config.yaml
num_hidden_layers: 26
hidden_size: 128
num_attention_heads: 2
num_key_value_heads: 2
head_dim: 64
intermediate_size: 512
vocab_size: 8192
hidden_act: "tanh_gelu"
norm: "layernorm"
norm_place: "pre"
norm_eps: 1e-05
positions: "learned"
qk_norm: true
attn_scale: 0.144
bias: "all"
tie_word_embeddings: true
parallel_block: false
extras: ["capped logits"]
init: "normal"
init_std_qkv: 0.049
init_std_o: 0.0068
init_std_up: 0.049
init_std_down: 0.0034
optimizer: "soap_variant"
learning_rate: 0.00629
beta1: 0.95
beta2: 0.99
weight_decay: 0.038
lr_head: 0.0204
max_grad_norm: 2.0
warmup_steps: 50
schedule: "wsd"
decay_fraction: 0.7
decay_shape: "linear"
final_lr_fraction: 0.1
batch_tokens: [32768, 65536, 98304]
max_seq_len: 512
doc_mask: true
train_tokens: 218600000
max_steps: 3607
dataset: "wikipedia_en"
Each number is 128 + 24 x the weight over the matrix's rms, rounded and kept within 0 to 255. Layers, rows and columns count from 0. Numbers have three digits each.

# up: layer 9 MLP up, 512x128, rms 0.22, rows 215-267, columns 0-127
# down: layer 9 MLP down (transposed), 512x128, rms 0.199, rows 215-266, columns 0-127
up215:188103120124128140131087123097127111099138136141149129111126132119116121120124105103161136116163119147129169175142101161136129148151126126133103140142129119123100143117091112111129076106138154080135149095148135146131126122138154181090119140118162110107137084126128172148146132152161159110138125150112116140137125093119091124137113130125181091139124082128136097101146106101168093115109
down215:119111147123126098071130125147140132099102152160153147152110087133140188164123135145119116172121176128151103155162137148146127122125129137115137131138146114122071098145143103136076157128092123135148112177106164121153120120121098099161138134126126125112120165150137110139139141111134114159129115101152131152147124156174133141096153132132130131208106158132096065105124155149123108149139
up216:148161136126139165111195110121169155121104144109127108099124121109106151136116133096136131119070130108090127103108135127124097104113133123129146144148117153148126133114052177124152127175149110120155094148136189093128094129157106100137142144168158179129077132113100107155175128098077117144123105094124072175143142152099148069106144090149137123103141099133163155080089140149143117106134
down216:112145099117136110100157129133117154113160096134116087129155121106126173142133165125118116092154140117147140096188110156106101120144112141093133137109117124084129113203086124147157138097137132110165190117121142089103106144131129121113168098130126147139128128119110117115204109149120108133085109125140145119131089125128125115119147116151109070129107124116123083069143146118126071129121
up217:127192071125110100142127120122142098181161109118121093125120092074161120163097147114100132094114088159137127143112124150136154135149153114111137128161166163136118166090118138128130164140106111139091110127163115084140148150104110143098129134160186157123098121111137141148135127112122105128104150171102091123122156152129106115130140132125135168133143155105168129155158131146095114162121
down217:117157120132153103140114156094146111165107145107085110125104126121112110145102095121109113106125131094142162069144126123102128157100112120154144122158130127127181136090120123133097138107101143164111155143151108115090125130137134107149107131141185161140078136126157152077108127143119082165120111149141137085085108112113149176129128129129111166154125135150187190113119117126127177125154
up218:199116117156127154128134112109123154074107139112141136110139093136134138135105161155132118076145136142147121118102115152122130139162144174132103131159112138141106134131155084097129137126147115106099119177094169127146101106127137159127108145140108092134078150108123088109137119073116157111155142092101112135131122120144136094136102106142142114174154117105110130185133150127118092161137
down218:121151158118128115108188142124091120129147160111146095140138120148135113141138174146133127162132120127128117109134087136138134137116134116135102139189160121081151136128121149120127172127141141110142119124117114105112120134118138157101162142139143139122109142100142119165137156141132106114119128119145140147110137126078161133132139092123114088129146132119117164086151114097130114156097
up219:120147113096125128160108111108124126127126142162142111091147155111153098123124130126135097099150176154132155153169190128153126155109131153135121107137127109126077118117100100158128110129116128096109134121120105163149118118145140175134124134119131104101147150141138142132109099170104105135108140133172140150141105111108101143132141122124158115140122122087146101153154086119117103152146
down219:108120139137152137107116150124120130117130094133119109123084138164160121132125151107130107141092147136092123141107173097138116107157115110134176121110116113138128134141107120112137145113120164125107119154146140110158097083117132074145137098151147125133074139129118156094130130115135102136167150127153130125135130114131147147153123125134102116131119136117118163144117141162108162095146
up220:122118109115153105132102131145101100168166122146093076156114108139160119129136088142109120142153119141128146146127140118152179113137130079105145102098124124104100137142126107101156142159125141126076132125165112143138118143139174178145159122109141133113122087144118133139123125151166100091171103123079135151158126127152178144128074113123136120153147115166107121123112140114155130130115
down220:170114158181117147109123159139112118123119129121123132118101114134143143102114128160182101143141132146114166167147085161138130103155102069160128121148108106130117135109148113112116147117128124178128110127114129088119115094083137129147093115150134121109126146140116106136112143102116135122143121137165140128117124108152189132127152114143155121131141112107079119126177150114168143171130
up221:143155123134066107132155133156119082163133144108153092134102129124097152143144107090119150142115118096160114134147135136111112162129148168152121135132118182143081132126099120079108156087091144107095142118159138123164147120115106123102144120139153189124141102126145160124134177129148076119118122165138115154124196114111125125093143163140117149135116105158090132128172130151123134131141
down221:187149135087153148145116120101086107128113154122140103158081110091101122094178137112159137149106154164137118118156124117099106099100110098146096146142131146126142128142129140152138150109138116157160142145114096131124158152140119119145098139143115128098124118144164128099105129106148162113130098129126141171161202125172118121124121131137124159102151132184073102153098082111126092124151
up222:132134146166107096113119134165126114080128103117094127102102055130125169116134150086155083116168128109136110118114155118133167161165117145127115116168079151115157143119140122091131136154090103133080091091145148109143119102095181116115143127115161121138151110121143154126119115151136088092159162110180124138098127127114104095143120136135116138087117175135172148138153120130102120092108
down222:106145118150144096127143158106136106105126151111084147177111128129126136126131147155126093071100117193078136100132100112152151160132160088144117153096147169095156104119125134099133144131155089174144183134147114127106106094134148119119087171102151127162131117091138140127119199101129137133110152065104134058108118151083144161138057165111120088137103149116126167144132114122099134140104
up223:130115116097090160119129136159079183153138124164138129148115125125108130134157112117163100113155174158125130128107122151153115126141115123100160116147138124122129114089158123160140130134121106119138126102127133139151139113131141154101117152113135136116147155118179133133162118169146153129136148129152103138121075124135109148113158121131120136091126132141086126131105117137106126121157
down223:111120141135132114141103155126162094121085140113159142136143133104149135140111147112124125100136132101099144136163146123113126138119161137116151186153126127135141136098109150149125133115104108139124146113143128129130140118130126120145104163172124138087104137128087133126108127142132153121130139150124105116156140093125128144130124166158116163089136110078108120146130138138157143084107
up224:118124140121115132126128121111137166147104135156151168105126100123106108140060156164122141107127194134130161096122108115157100146130102163145120112151126086130107098145134141110137103162122105102116107181120113111172127137138104119108101105122179132059127155103107114147133100131161097119152155142154141149122138139145127168161173128128139152125083145109099083113136104152123151119125
down224:139138153101133165154114114118112147151143103126113131121126122107131144160118110124145096143134134159142125106147122143143128111140123123165124130145120089112159114126118146075119112140126143142137141126081099101137126095122098128133137104141133095111155123149116140135130117114112114138154142150130141141155127118136131125160141152149122169157131149115174064140146116131145115114168
up225:163137097143146099150082116127121146105155105151195095118133107131113128106146136149127104135192117150148096132140116115100105118125106117096113115119155127145061153143108135120113135089135112125093096119104118124140109138120147121100120159158151090097165143153134119110139148125179139166143091089064115141106119117179111090138118130117159160105162135106190151137102122158142157157132
down225:119120135122137107163122111124101100119100119113109113112136087124115100107107089163133095151178120138130137103085156095117141142134136089103133084123092123158124128165131140167139100131153130150107111134143165145123169125151101133120122120134087155171170134155124137172127126120132128175153151154114139127098134126118081115123125117119175146144149099093145084104173118141112156122108
up226:130137133136111138126125148112102127137151142130079140137126114109094182095111105105120107100132162148118142132184158129179155110092138126149128131131119145132093128125112132129107128151159108134179150111197148150129111161124141094123154130128133148155126108108145145132116176134116103132133161132134120099127079116129141101146063134106076133124133134150150126136103110102140147104134
down226:175145081129155108094151083088129120149118150085099124092143079124101121153126111127123135158101121121122137133110116098141171094169129150101154096102100134148125115107091104082112138126129145119129122152117178113131161123101154095133102090115136116117143107113109122114150127112142100154149112118124097139161105117132093151079128167135147128100107207164110199104110118125107073122120
up227:091165075127108129055077115118144152128143112124140103118120137112137163121129140130122125125131100137131128072125111140122129146164126142133163148114156111147104125123113171119121138158118088130132077108131123138130095121090111107131167183142187165118134143155150120127127144104104128144139160126142143092122152071075081158159142159111122166116137131143106127094137183119177128094102
down227:103096147122158116134131091207127086113143177112142190139118110102102141136139159124145168131110136134128139125103183149114150163146114104099127169099194107105119138143114150128096098115127132103130133162143164145156150163119095112134163126123161140166148125139140140144113174139175147167135065141117080127088177113163153151139150121109107134102129113114100088157134156114169130106091
up228:140133130093147159188066076100102117115110153125106130154126112125112139150122101135145080112135151135150145107169116150113139143113131143114143107131104098130103120146134126106127152133102089107111118139115127101106121161116130104169140094142128106060131142124120136065108143137106203111155106131105115117152081091089121156145129138148149161180111129140131146145135135129089100085199
down228:121166121105113157112123146117133078143142149122123160124097139112111190104138125141114110126074124119126121102147142136114145140138122094139157102101136110090128118154099127154154170095132086106098117148139089174144117161139136107094163126144156094106128136138119158086149108150115121118083128099167170154141105104083134158153112143113104138171104112100109118095103169143151130116138
up229:126136126122105138157173139159101115120122104127169127150118136133087116143118129112095127089117089134112096102127120137134156103097147090115102133097159120111120134159112115123132109158111147069122140110180079129134157118134130143111183116134144094099099159123108130125180096122176135149138114153084157138188129105129115116150132108134127100155108152130135113089108129077089153145139
down229:130136148098133096142143123116122132167090135163137122151123120157104155129145135115131173144157124107140111105132114082129105132146117164094133091120105152150081092145121151143122128137107129129121140124112127116158126096145109133140124101140169142113112121112132086131122153149129126113124105133103118129126092081151150165116131119105126104126182173163108165115136129160099116090149
up230:145156101116131150146117152156156130123154104109142164101099147131120092117116129054074143129111077149148113148136111147183130088115127053141099131176167114100125183126150111150134127154124121181144085126157096135145122138158135143105143135153160114126183048123138087138136124143150101118111137159131131163163131132106152082113129124162112072130119112131148126149152139131118118118133
down230:096127179075160140143117096175135086121109138128156123094158125121125129174099144147143087142133123114146101152097146138094144191140124105126122159105114166159140125164166121060123174106108098118142139100148126079113150129095151156120163231157113135110160171086117112126134129160131104118119154122108149100090135126117099115133111134123122154149160131144154055100129112164072089128111
up231:144135126152125083094148148096102139109104148127118170123125073103135111141117096175119064086133107101137124134163132111173090075137136128111156113116125167149081121132107140117153138120110118119106169157153127208141149138096125171109102139097122113061142132146124147149124153126175112110130117138168106118154139126110125143118087155116138136123122113154128145103095129124147174140177
down231:119132147112131090156155162173160142129121101108129136127132113125132135137095101117147163142145174094127115159140103160135148086121109162116124126132130081147100095092176124119138108127100140172113098163125096114119125141128110097128136100105121126144146177163095139121086165109118109124143121117150136120111153145187102202162125134154116071152093144163129224111142113113165121138108
up232:132097095140159122105124141153129192156076110109111142155161139126096117130132131069146129109131138212137143145118070181151131105144102174073120096108117101123090139143148137171097123155091109127130108112150122122140141123170119104135158156182143165069147083108090128165181119120117094119106137132126164107134114160131094109077166150068140112128104094166081152083101135137150150086134
down232:096148136129078104115177139117124156191130098136145150097119095105143133111134125111174137052153111107152130093185114109134114173136119105187168141108134220163117126118137162126173177179117068145110180160102114126143126100161169170112181111173167108152144108162139135127121127161130132099111120139126132146076104112135146132106169156120120161142147141034108056115173143158098128163171
up233:107158158081127141136082084032161124135089088146140163112125134159120146141134148098151113113089177106152149113142124129141095133092096119134160127157127107141106133139136124135179093108132174128132094074100107098080134127150117105123093157141109130175157158149138131101158139162152169081176091113084142125158076141078105131106146138118111116116121137135144138135141094077165175134136
down233:165150106129148128205113163122109097123144119164147101142107110131118149103158170105115120137069147159114131075143121126107094128146151127147196091093118134074162143094133144119137153141113123106124120109149099159102130123147150073138138148093116096119088137173102156142113115119146139096136128116116113133075118172112109124138075145154131189144108114103137163134134166171128139091158
up234:121138144128167165101116099153090178110123109161137116146133114106152112134096118115109135113126173105130118108090072147135137139138123142094112112138136131163105147157110138101149126120111125113103110136103143104153173133116084088148159124108124156111093167134154133152132071104120105126138108137135110093167180143134137165131139104142127117097116113072114127126099106113078184094145
down234:106156098114143128109098148134111105148156137151164137141095184128131133138106151123129129153128125140141111121164125143115150155129088101079114106090158143138138120058146146129148147123125166095118146111148109101117109130135173147119144145118119110124125119123122140122109149108124085132152148114122143075156150132113138171133149121140139137115154144142114093083136091112129086090095
up235:165148085139144141143122095144082170118096140174117146079131138173139134113114107141158112072134142104101123101142118169100133139153158145162078121127146116126104167135134160129129121109121120124152127124125149152141150082161095097131113113122104070084138094139122099147130109133099167126121163128165141144111119137099141143119138161190162100125102144105116150111158099101140102120080
down235:134117142119130113136122106156066178151140133128122152148130161153156163115097149142127141105177136121094152121087115157105145117114154131115106123085160133151135144123139131147096130149124129128113134136085096116133180128145136126136075114164135120115096152155098145137135114128118101096131139116163130119114108119111197136149124114125141116115132097156121155134132148096149114105130
up236:172129101141165139141129141119132130172138075133104097134138160098135155148135120084103101151133127175103122112137106110175140139138125101085193130109143141116162104125115106139141150087087116102102120148145141125107141159129125145091124139090137089126104151136171153107142123153131142145128122110155114170184140102136093105137177135141133141140128107106099135167130156141087097114152
down236:129136164143165147129126178121136116098136137160138124093150110098128108106114132118160126099071140136099145142143187083147134135104135127172157086112125140142141178104139144134135130149132116136145127097088105150131129112119090138085144125176101136138111127136124103146129120135149150125135142130144134141123103115143165162139111155116106143103123113158122132138100194104150171169128
up237:099134155097114123152121113139107111146127135117089111123137115118110152142153145145118088104164134141153116133133145151105122159103144156120154116174104105135106148094122095145096142162157131117108137120139146107147159152131157175138131155102135130139139118124106135125139129156114158129149142135128085092106123145130124100112117150130124144127127113159150107119134104128134112114129
down237:147146125132130103119103164121121154139127142109113109117130150132122129095117121137130118167127120105138124111121110128152111090119135102123128135127110127095100115149118124117112140099136128124158132091122147126116146115125105163112124138136121144116128149135096140121122118081149136136141146130099115148106159124123101115145148132120129145106137125116116097113088129082143132117109
up238:125146134134113179144166152152146139102188103088123102158156100118125108115113134125134124137134139144170104145127125152130120104106132126099159125127115142091089123136131137147134090125104143077135104162137097164158105118152087119130098142116134143158132099128137134128113141142095119122095170121136135134151160127095132093123119131104129150172131120093139133130133143135144180122109
down238:132126105145146095101136161123141162140127114107113095132136154098125112122141108123130108157136117100137137086148133124119137137124104151119131136140096139116159146107120135120146158122130128178134112147149100118125109130159129123115150119123148129137087134128137107143135102143123123105130082113119110139133114106132097129109133154120110104126087131150129217113120123126097109124152
up239:091173151139158088104167116121156141125135160112162185095142102126127150111139158080134111119096093104117120125114068137164131108096127137134155182123164096129112154118122094205109139163117118121135128141123121105116127102165100116158137148129150138157106171124100136152134141116146188086132101138096197121163140114092119117175148180114117111164135115161153122135102080139113164140101
down239:156121129114112122143133049165110128138166096132165113127131101123130157138115149157124175117114154164136110136146138124133166131137110135134148136140153093140099161103104165134134071131137112105124095094153160119138165188129190124159123159181120171107133096122082144124121099091096167119099096160152105100128111137120114108164135133120190139151129124104128131144082150153110119165152
up240:126106134184107117156131129115136126115150165099104120100123108114154152106146072142132150121152094133126103147138135124100158128099129137068166116138139187124101187147118111116125100146122115103115104146098121109111126101111075114138109100134137127131107134186099150137100125117104108179167140104127158129083100171122117101081117139127147126169116176109110156111104113097140123120114
down240:161104088115117123108110140157110133094163131154124138158154146115130189096123123127112148116158139164101163139115115147099130102088125130076109084142096124131156164150124098124138165113143135145135128124078133119073143158110076155137094123137150132142114120121109148100118124169140123146173117079131141112135097155095080151165089086075157092137095139123126093131105101146133125141130
up241:128118114113080145111146129146177125143159113140097091129126109126124128149125144155121144141081110113088135132120144124090127142155119162093104095090120134144144109163133111123064108109133126152124146159104112101124143130164136146142152138116131128118120130132121113129123119156135104098157129127130116130120123132117147133153129136163107086152143149162092149098169111104121117153122
down241:151141112137163177141126158107073140160135134124153162128143166153115159121139113087121087129123131125115117121146119109161135145119116115157137134156150119066171165126117112137185135133105114095116149117150121112095116096120130118140122167138113145121090098105131125121125144136121127141116137136156143122136092134129125146138131127090138148109116122134159179158086155168116142107095
up242:129125115107095148156111156129112104098116106152120136108094129122125149144161145133144125101159144167100116102131084153130133129114130086159137128168174124134104150119118098143118138150143063176133124102097137139139132129120139146095102113147132141116141167093126123152124129182141095117109126139115151132106060136127123114109120125146119128145126112102129129131118113147130151151142
down242:149143155129128107115117147135159098155113116115121103157161137118159119119102122136135138108156120085152092143137140116099123132119165167139088135127121088134172119069150168099151138112111129102118129121147151145152122143119153133137121139137094147112108111141120148116150140115131138132138109139149119128132141081147125135171140175161138108117129138135150106115151113107123109105137
up243:102106116100104140147150119187122135156125114125132104133114127142131142159160157131129142090116113150145144152123118134121160140130118108122136118104162131143126149144116117104144122127113103134138142141152110133104129166128123111114107102118101127149130130154149126156127087163110129134154125135117116122138086138132091141074136093141141129113136154142158112117162099121133131107098
down243:114103118141132127118146101112141088120101106103131154113091129119129109130148133147142134176137146081132127096128112160106115140096142157140115137144134106170137093147145119124135132144121114119087111094124133148132135124135134124147108146105157142137140119110155114100120101128140131138143114149118135085133151143110128124093125126122133187117134110112104111130147111128133149092101
up244:160130148074111158117130150133130125172106142108137156093140127096130136127182084078164168072069121117115102143119077162140078107137116120113148153133131142104120151164084121091076131123116120121105101176114138110154146126120109167112131094147184099114114072110179144174083120107115104124127171148100149141169147115148132087181067093111094099115171134121130092123102135128137118112177
down244:099107172169121188108148159156120126142126115103079133112180112124086132107157100103103148122166110110121099141103136131124067137139115153157129176112189136122099087123130164145115180088112145153108089120112101103140094077135140157112104130122172153139160165143134109112156129120125147075127115127108143106129129161083160140147140097161117134146118109122104114173112114115145067111089
up245:117131097162161112125140117080129128145133108166122154143157152121156093138132129087070116146132090122126142116128133125122140163119149131146149108128122142126146135122165109131131142162105103133123112128144138181143136154128109159133128135099116139097149144103167128125100110135118105120106151106135113145165159093123071131135127167108129109119080159140160081132121108132108111161165
down245:140157125132125102134152136099132110112158150135121122144122108116100121134131144119121117077110146117067135143141111088103123125140165133120140133106115127078156121113113146153124108103106120166146114183113121136122079101106137143132147146154106128126090181110158166098122166110113145152108139091139102120112153144143147124158118153124151122169135131115126157096101117109126119136114
up246:151133108106183113134122115111147137151142113121137122141116134147126118127127134138122097141158137126144127100113174089178121151119092104146141126130111099156142161140127119100110137123150119167099153106145119116131111129150137175090122149178145138113147113127137147135123074116110116118120138115110085147131132134137140119096096122108128118110111135125143131132129103145150131120149
down246:121136115108105120107128145117101112139154134110145127162104124114128123120142111143120148095121099121124096132143135105162130078135145112132105118125113109056129085096091128132118150076149145129158121121111142144130131098114156120146156140134153113147061130118147119118150125116111132149121106108143133110111146125119125098176134139143082092150105120133114145117117144144153099119147
up247:132150138148112119107156084158088150102148063146093117117136108141151146086098157095115132074175104161145184087146175161131090061170119156126090108117131110119105141133141133108158131136117151145118122125147102152134124127123133142092098161099145121117122109159142143103161180154154164113108141144140137143126093109154138137092127123127147102147145100130123089135124134124167177167149
down247:085084174136139140130109124137076111090131089113132164121124144142161155091133125093134125146168156132138142113124071166123119097113135152110111136157118119108139167069158155125114139087094095112182161132114091127090084162132119115117166104101100143121141115142086116087116105131131126187124120156136146133130144134202106122119134129139180083098135093123107126133147098126127103099101
up248:142109103113143129121100115147076126163112150121154155200097118088133116169170132141135116127134184114141142134147120104128142110078109137144110125145155136133144095173169150116121148122146125136187144141141153153107096101127107148076177118131125119104154105165108114153106130115079144155121138100112118111130148102171103141082127103102127123122110105101152113131102075160143134104101
down248:094157121116134108129126141166166080157139111141136107110161126128097161110145138166125153085157111146170096132105133138119129127138121118164113125115157156123148123124110125081146139131159147152129116160121136129144124103130157148126160116169127111101125101136104132131126158138096126167166120163118141138141113150107121151111131116129103107130125099111151105136125116105132099160093
up249:088113153149160114144112092097110107087122106092105163058149103144122153084080120156123103095142147110214108103129093098114143125143095161142155124142150120185144143134146122143105138090107129129157172135143152160129146112168103116136191082135148120118116179115101174158100119126110161116122124127120115121158103138093150078101150146190109135130111157159144100098124091121108131091128
down249:177108106167131107097136125139118120128118112099116130127139151142102124120128139158079163162160111122106148146141130142111131073130126154115118126132112082156165086178096180132167163137127090159107109115110148140132075138095141134139086123125065118107124138186144103180149114105106095128162149096127087093116151115166110100141120094117177109117142122108088170180106143103108122140105
up250:129144104140155108109104063106081126085145122099136146112087166112125151091137101143102127156123138128140142160106129114145144118187132136153155113167128166133096120150099162094128136110084116076132129148098111114124144140120124157069179117115148191149183109084099117182100122139109175136128166101132121165105109146107126136162090121143152123145085118091126105082120113162152099141114
down250:098130135145116157112158128133113104089137136128141129136097120102135140156167115106127108116098131170119119143105107113162114145135114087100157119113156127160128112164115140163145105146135117143146137156121147160108114094120148103124161105124098168109139137129128122114154146108149087163138112134100149066094158123107164178104141092123076154092134136136136126140111168122076139135148
up251:089121110155090108085129088120147134115174105138131155131130124139146164111137135151128136156105086131161174082126122125141143102119174129137162158140106125134143100130155124148096147093086098144156171133105097098105148154104106135131120129183125121128142101106133105199122120103100123080163128125161142124181134148148137081118114135125123139109141143150126143152132134126093156118106
down251:109125146128137169154129112088136192128104118158136130139169062149134114130111120110126126124102090130106159110143138118153087118093148127139109151105122145095144086141147130147129124125159128150135122164116165127141136114128115124077167152141087151110100106149141141113123184094134163134110131166119095089093126128148119125119118085117142187121177148142125151131147155129131126124118
up252:162128139146108131094080152147094125153114146110141104188138111127112084139093090116121118152141131113149129094162171141105132128144099152099136153144122161112121164172127144156138100164102124096088142137145150087127117162155104115109150077183077141071129173111144145119144094153132091116151165107123132170130126161097142078094144113127121107118085139108125131126147145140122131086136
down252:081131141108133082208110086150145131137115121106104157127145165103117119141140118140152112132144128134093108148145119081142116127156103164109121127141134132130151131146089112163127101107124112110177114140152159136107159108105094086124110106164173138154175102140116128124183145134163115135168154166134126168130083142134086114121084132132157082160127158125163101081153106144125148149138
up253:104135131125148127150102097136092154115080140137126131124116079162115128152133092143147117110147134091152139158114143121126114177108130131118107160121145126129092135126136124139166098134147091154145120141118161117144136131179154094120185124126102131089157096120161113120141111104140083149147123141098101150105137080137111137152114074134128112134102133136175112158111108156131152108117
down253:124151094164158141108124126108109139109131149101148120086145132123115126132204124141152134139086121146128111104143057152156180081116138078127125153130171121103138123183132089172132149097177135183161108172097154142154127104134146084129139158192147143170112135159133138100130146143165180124161129151151113148117135162104104104109157138118123143155096110117116137150117124109145167102108
up254:099131101118132111125122104142164136146192130131143117125143104142143139160155155084167109120085108133084113144121169125165164144113150126146120170082155131140145119095115135159129134149091114158119116144120129145109131135111113121137129181091108135169144123135150174148074162153133124131133140137085169143157169127124073151121129132196177156154109129140095102173105138133143129104127
down254:150178169096151185118129129132109118163136113155119133159145146078148150111153125129135120129123119127135119127112093126127145143198122146173161148143121120154131160089145141120151151157139117092137162107109098122084105133110118133142104114134117113072126135103126143175142075119137122095129104155108122097161091132164132144148128103159126118112143118141132109073175158115131143134123
up255:173104095157091122100116137134138130131122127135137129115184108143109110136111145127124146139086133109122115080109144130171137125156159113119129118165138195132134133129143131136149118127148128133163137148122124127148104199112151153125141149113123088109123121090118101122132112109120088150130097154185121164125149137131138098126140128129154074124160138116155137112152073113119135140107
down255:154095143117134162109124153150120157168140125106138172162109120063141103150079122154119156098178100129130097112113152125131137146100180094118108122150118077135133154145079156129115115107126155091098146129093153095112147089135089102136145101148098151124132128139134135145149176144133138144096112122164139130133120125137125141133142127124151146144111148130139082119122131130153158107146
up256:137153083162150108102072121103087146097156141149148071113129133159131152136100104126124165118087165127158123081118133122130126131127145141119111111154165084155078190103179114088134154109128156107125169095134122134126159166143157088100172153169100151118071121118079126126145092096074114099129120140139145155106147073138144119143099160129137149123158145146115140137123141143137134163099
down256:097143112109152090122131161147098152094150112127141120125097123077130105133111138168129117155151102089133136143117097143075131135098105147099161124133139139114122116071104146121134159116110147132138117129132129116150125159132129115099145117145142089141160105188119109109110162140143112169137089134133131118116132162093129131154132135140092136119146058161097195131103176116123144138123
up257:138120128153090124133135174113133139139140159176193173117104129142159165138116086087134100078098162095098075131133116119109120050115150090116188106103104100128107125123103112162155196121105105133137132150145122136099150103127125157130162089130143141089131181143129121117146141112139158091118158125097124133142077063113136117119152168169140140129095132124104103172163092153092057117128
down257:146080162107119173166155178111150138133080159121075168154177092145160117125149077148178108152166144139131119115117134104159087075111116155142144138107133123148131140161125146170118159088148125149124142116141114140087127099140130085112164109142104161100147092116106112132106122120170136124106167111155154144118090109100147128163175123112111142089125179183129129140131090173129102094069
up258:143106144100134145171123115131085130141182113154141129148161127113127109159130138106155141142127124124123129134116122142171107077126161151113137144135121125107119120090109125094111143155172093101118133121131115092115092168126133118116113134130135124130159092100106140159146116110140144178129172112146148161173139152153127105132126122127095112131120152136139157128061164136124125102160
down258:095112133147145103150128137125133117162142151138160109134105128132150113153082162135134102127109148123133087117157160109084122113136116127149119146124115131131151135127163126157102072133116124108114169104134119128118103127145138126154131122126114122110124136114156153161113158131140103129103103111127100150112119109159140126090141116136158187124135148148134199158152135103129156119155
up259:131141110130141109088143132127136088127137119170114123181120091154081120148136154108145109109122132079134099127172147124101144107095117167147107155096113134124139108131155128098106140125114117105074138155144142159178138106103156105099144156144097157119107120173138096081124147128176076108115164097123156131116117083160135136101110141183108139121117133126145103115121094130128110147157
down259:126140122125105127145155181100129141105103136106096140149156112163128113149121122154104142097114144124143167148113124124149076141081127117176135084132118144131132102100123104108096167122100182150123125143136133148121160157154112145099095143125103140119122123157141095109113150142131123144145132125173159104108159133145095172125144147096184097134154139140164190112125131135097110103094
up260:111127137139097132122140094143149160097133119157098116102098104099136151134095139137109123089100168152086102179126174118135145122100128154160135109127053134124155162120150119152130134124103105111111102113134162100133136113113113139096153143129166137145147121129129167105109141112154121092090152113171135166135118116149112159141114150097135125153086112108097115126171077165109145123124
down260:095129105103146138082124107130100101124106164184189147138159127159165145112122107093112143122098166189110110132115156096184157085157122120130124103102113119163124112137090083127096118110123154153083138164147125071169128107130131126087132095110151107118119134114110154101136135121115132103116178161145106146183089124110159108122126136123137147080115153127128143140123150122110146133100
up261:116134123172107146155094122143122148128132131162138143160108088172106138145121080166114079149174139111156152154141130143147166135149136143115135095141129134100110097150145110131152141095123094099131145161133113136118130130095097124130116097155094104138102103129147122110122127120145150086156069126130116144143116091103128139143133132142123111161090123128116102121134115153132137135126
down261:107145122120133136098145154137110154121127160094145143123136122114119108107131135122102147137151132115151142088165141131158134117134120111142120127107122135083122116110128123130143115132125135171117118135147110113187149108094124125097169098149115109134101147118144156129130114136147117103134095140137153132158144149095168156111144119123128125167110089109130132143122110123120158120144
up262:113130153124112162128154133159147154134162145112080093144124099121144116163142163132164080141103090159145129134201169102121167093133126123101150157077082123158157101134109129133136113134131148140152085149170083135126117100106108093146132148101166182134138099138183146125109108115097120158133142133084067128148138110143142148115135151145115129149133094103148145143068113151121107085146
down262:145097080120121174151139105107121163148105144101139161137136050170129072125078141163135145133115133103128154115170091111149119149150118118072107153134130067120146143142167115183106081142079108121157092108113129169140137167172109104185151131145098123129153112133140141090126116077106101116055049116138108165129142120129119120143121140148174154122128166179090152193135129101092082140166
up263:106134119123143149118104114122126085103131079121101074140114114169136094163154126132098121098118153146096106173082141109176134103139161157114123095096085146113153179102148135097145126152150095152174092138134136134148071134077137086122130196144103133165134117120132172122140123142147094125153208103151088118142113123127100139111102140150101100151136089128130132110144109146116127096138
down263:147108114168150180097163115201118142127152148113139123108125141095130127151140162110139151135090126129116118128158071127159116128078140116170162146118109116152064094184106100180094104189130175146124132144086123208101129127125192163146096136063119154171081152171101116097121132127133119117124122124095110172102113166129093140142101116091141118091124111165107117170154169092165117116143
up264:163152158165113121150105100168097124121109138140151179214110135129149123130166106163089157097144126135115085124173100123145146093099165110106138133128128126131090093166154108158155098139106144123120099119136098080088163148167130069182174146153117091168059133110175140082175125143104134107192164117148104133150105103128123144161153146112133144106097115136124093159084132142110145152117
down264:128083116059162119100127147135152075125136082192171162176154080133097088166117105093137166145102131149107073163120127131116176174130131123127110104148152079148116115108109131148092123153170142118135096120104102129146132128158106110093097104127118156106130130137139124125119138173130158129098120172138125133129078152115135189106135158131076174128167176132165131099147164089144136146133
up265:121116102140099126140092113128115140126146143113144134089109121164080169143140132141142111118099131139112116135143146138099149206140096163130115148121128139118057127113108163139102103119128105113146102146131138141099111139174090101141152123126114129150157111110112111148144171121108145221144131127128164169152125124107113127139122085130105105104123120109116135125132156107135153110103
down265:140190127124144126111089114136122137099118167100086120146099079156163134148180112095154136127122120153114102139085144112149120157121124124188177133126169177104110151110125073149137123135144087149122118142127096126132111137110107144117124093129126143127149136160139126125132096136130148133171117166142117153161123127152125142127109124115145092099114090104138126124118188167109140120124
up266:136142118127147141107116146129126131182134123133135109102118158115129118127120133130114117112118122148143120164139100108128103131116129154105130102165125101132114123097104088154073107122110168149135110114122103128141129130124111092146094209138131129127155104134116153169172149125151123079153168107146133158118116143087119136118137148159138139077096114117161170156153085115153141145076
down266:141112163132160113135102121125123145098100105130102130107150103115058101108116134124139142175106144106105146120103126119118148113163154127108137156114141144094110112105158134192135127132084085126146163099115111125129088131150138108124151109155123176141128160159104103121119120120117107106163110100148143152110113132082106101161080107133123111161133146126140090127158168113106127087131
up267:101150146097116148148110129101125131079096139109123153125121107137093174118133100151159111091135136144147095141111096152074160151094153105151132119121083118129087131154121116158121120150156110112121149135125141173130078115136159157106112115133123122144169139150128138132119149117166109106096144131079111131112124103139145103095157182181117145111134097145123137105179099132151106109148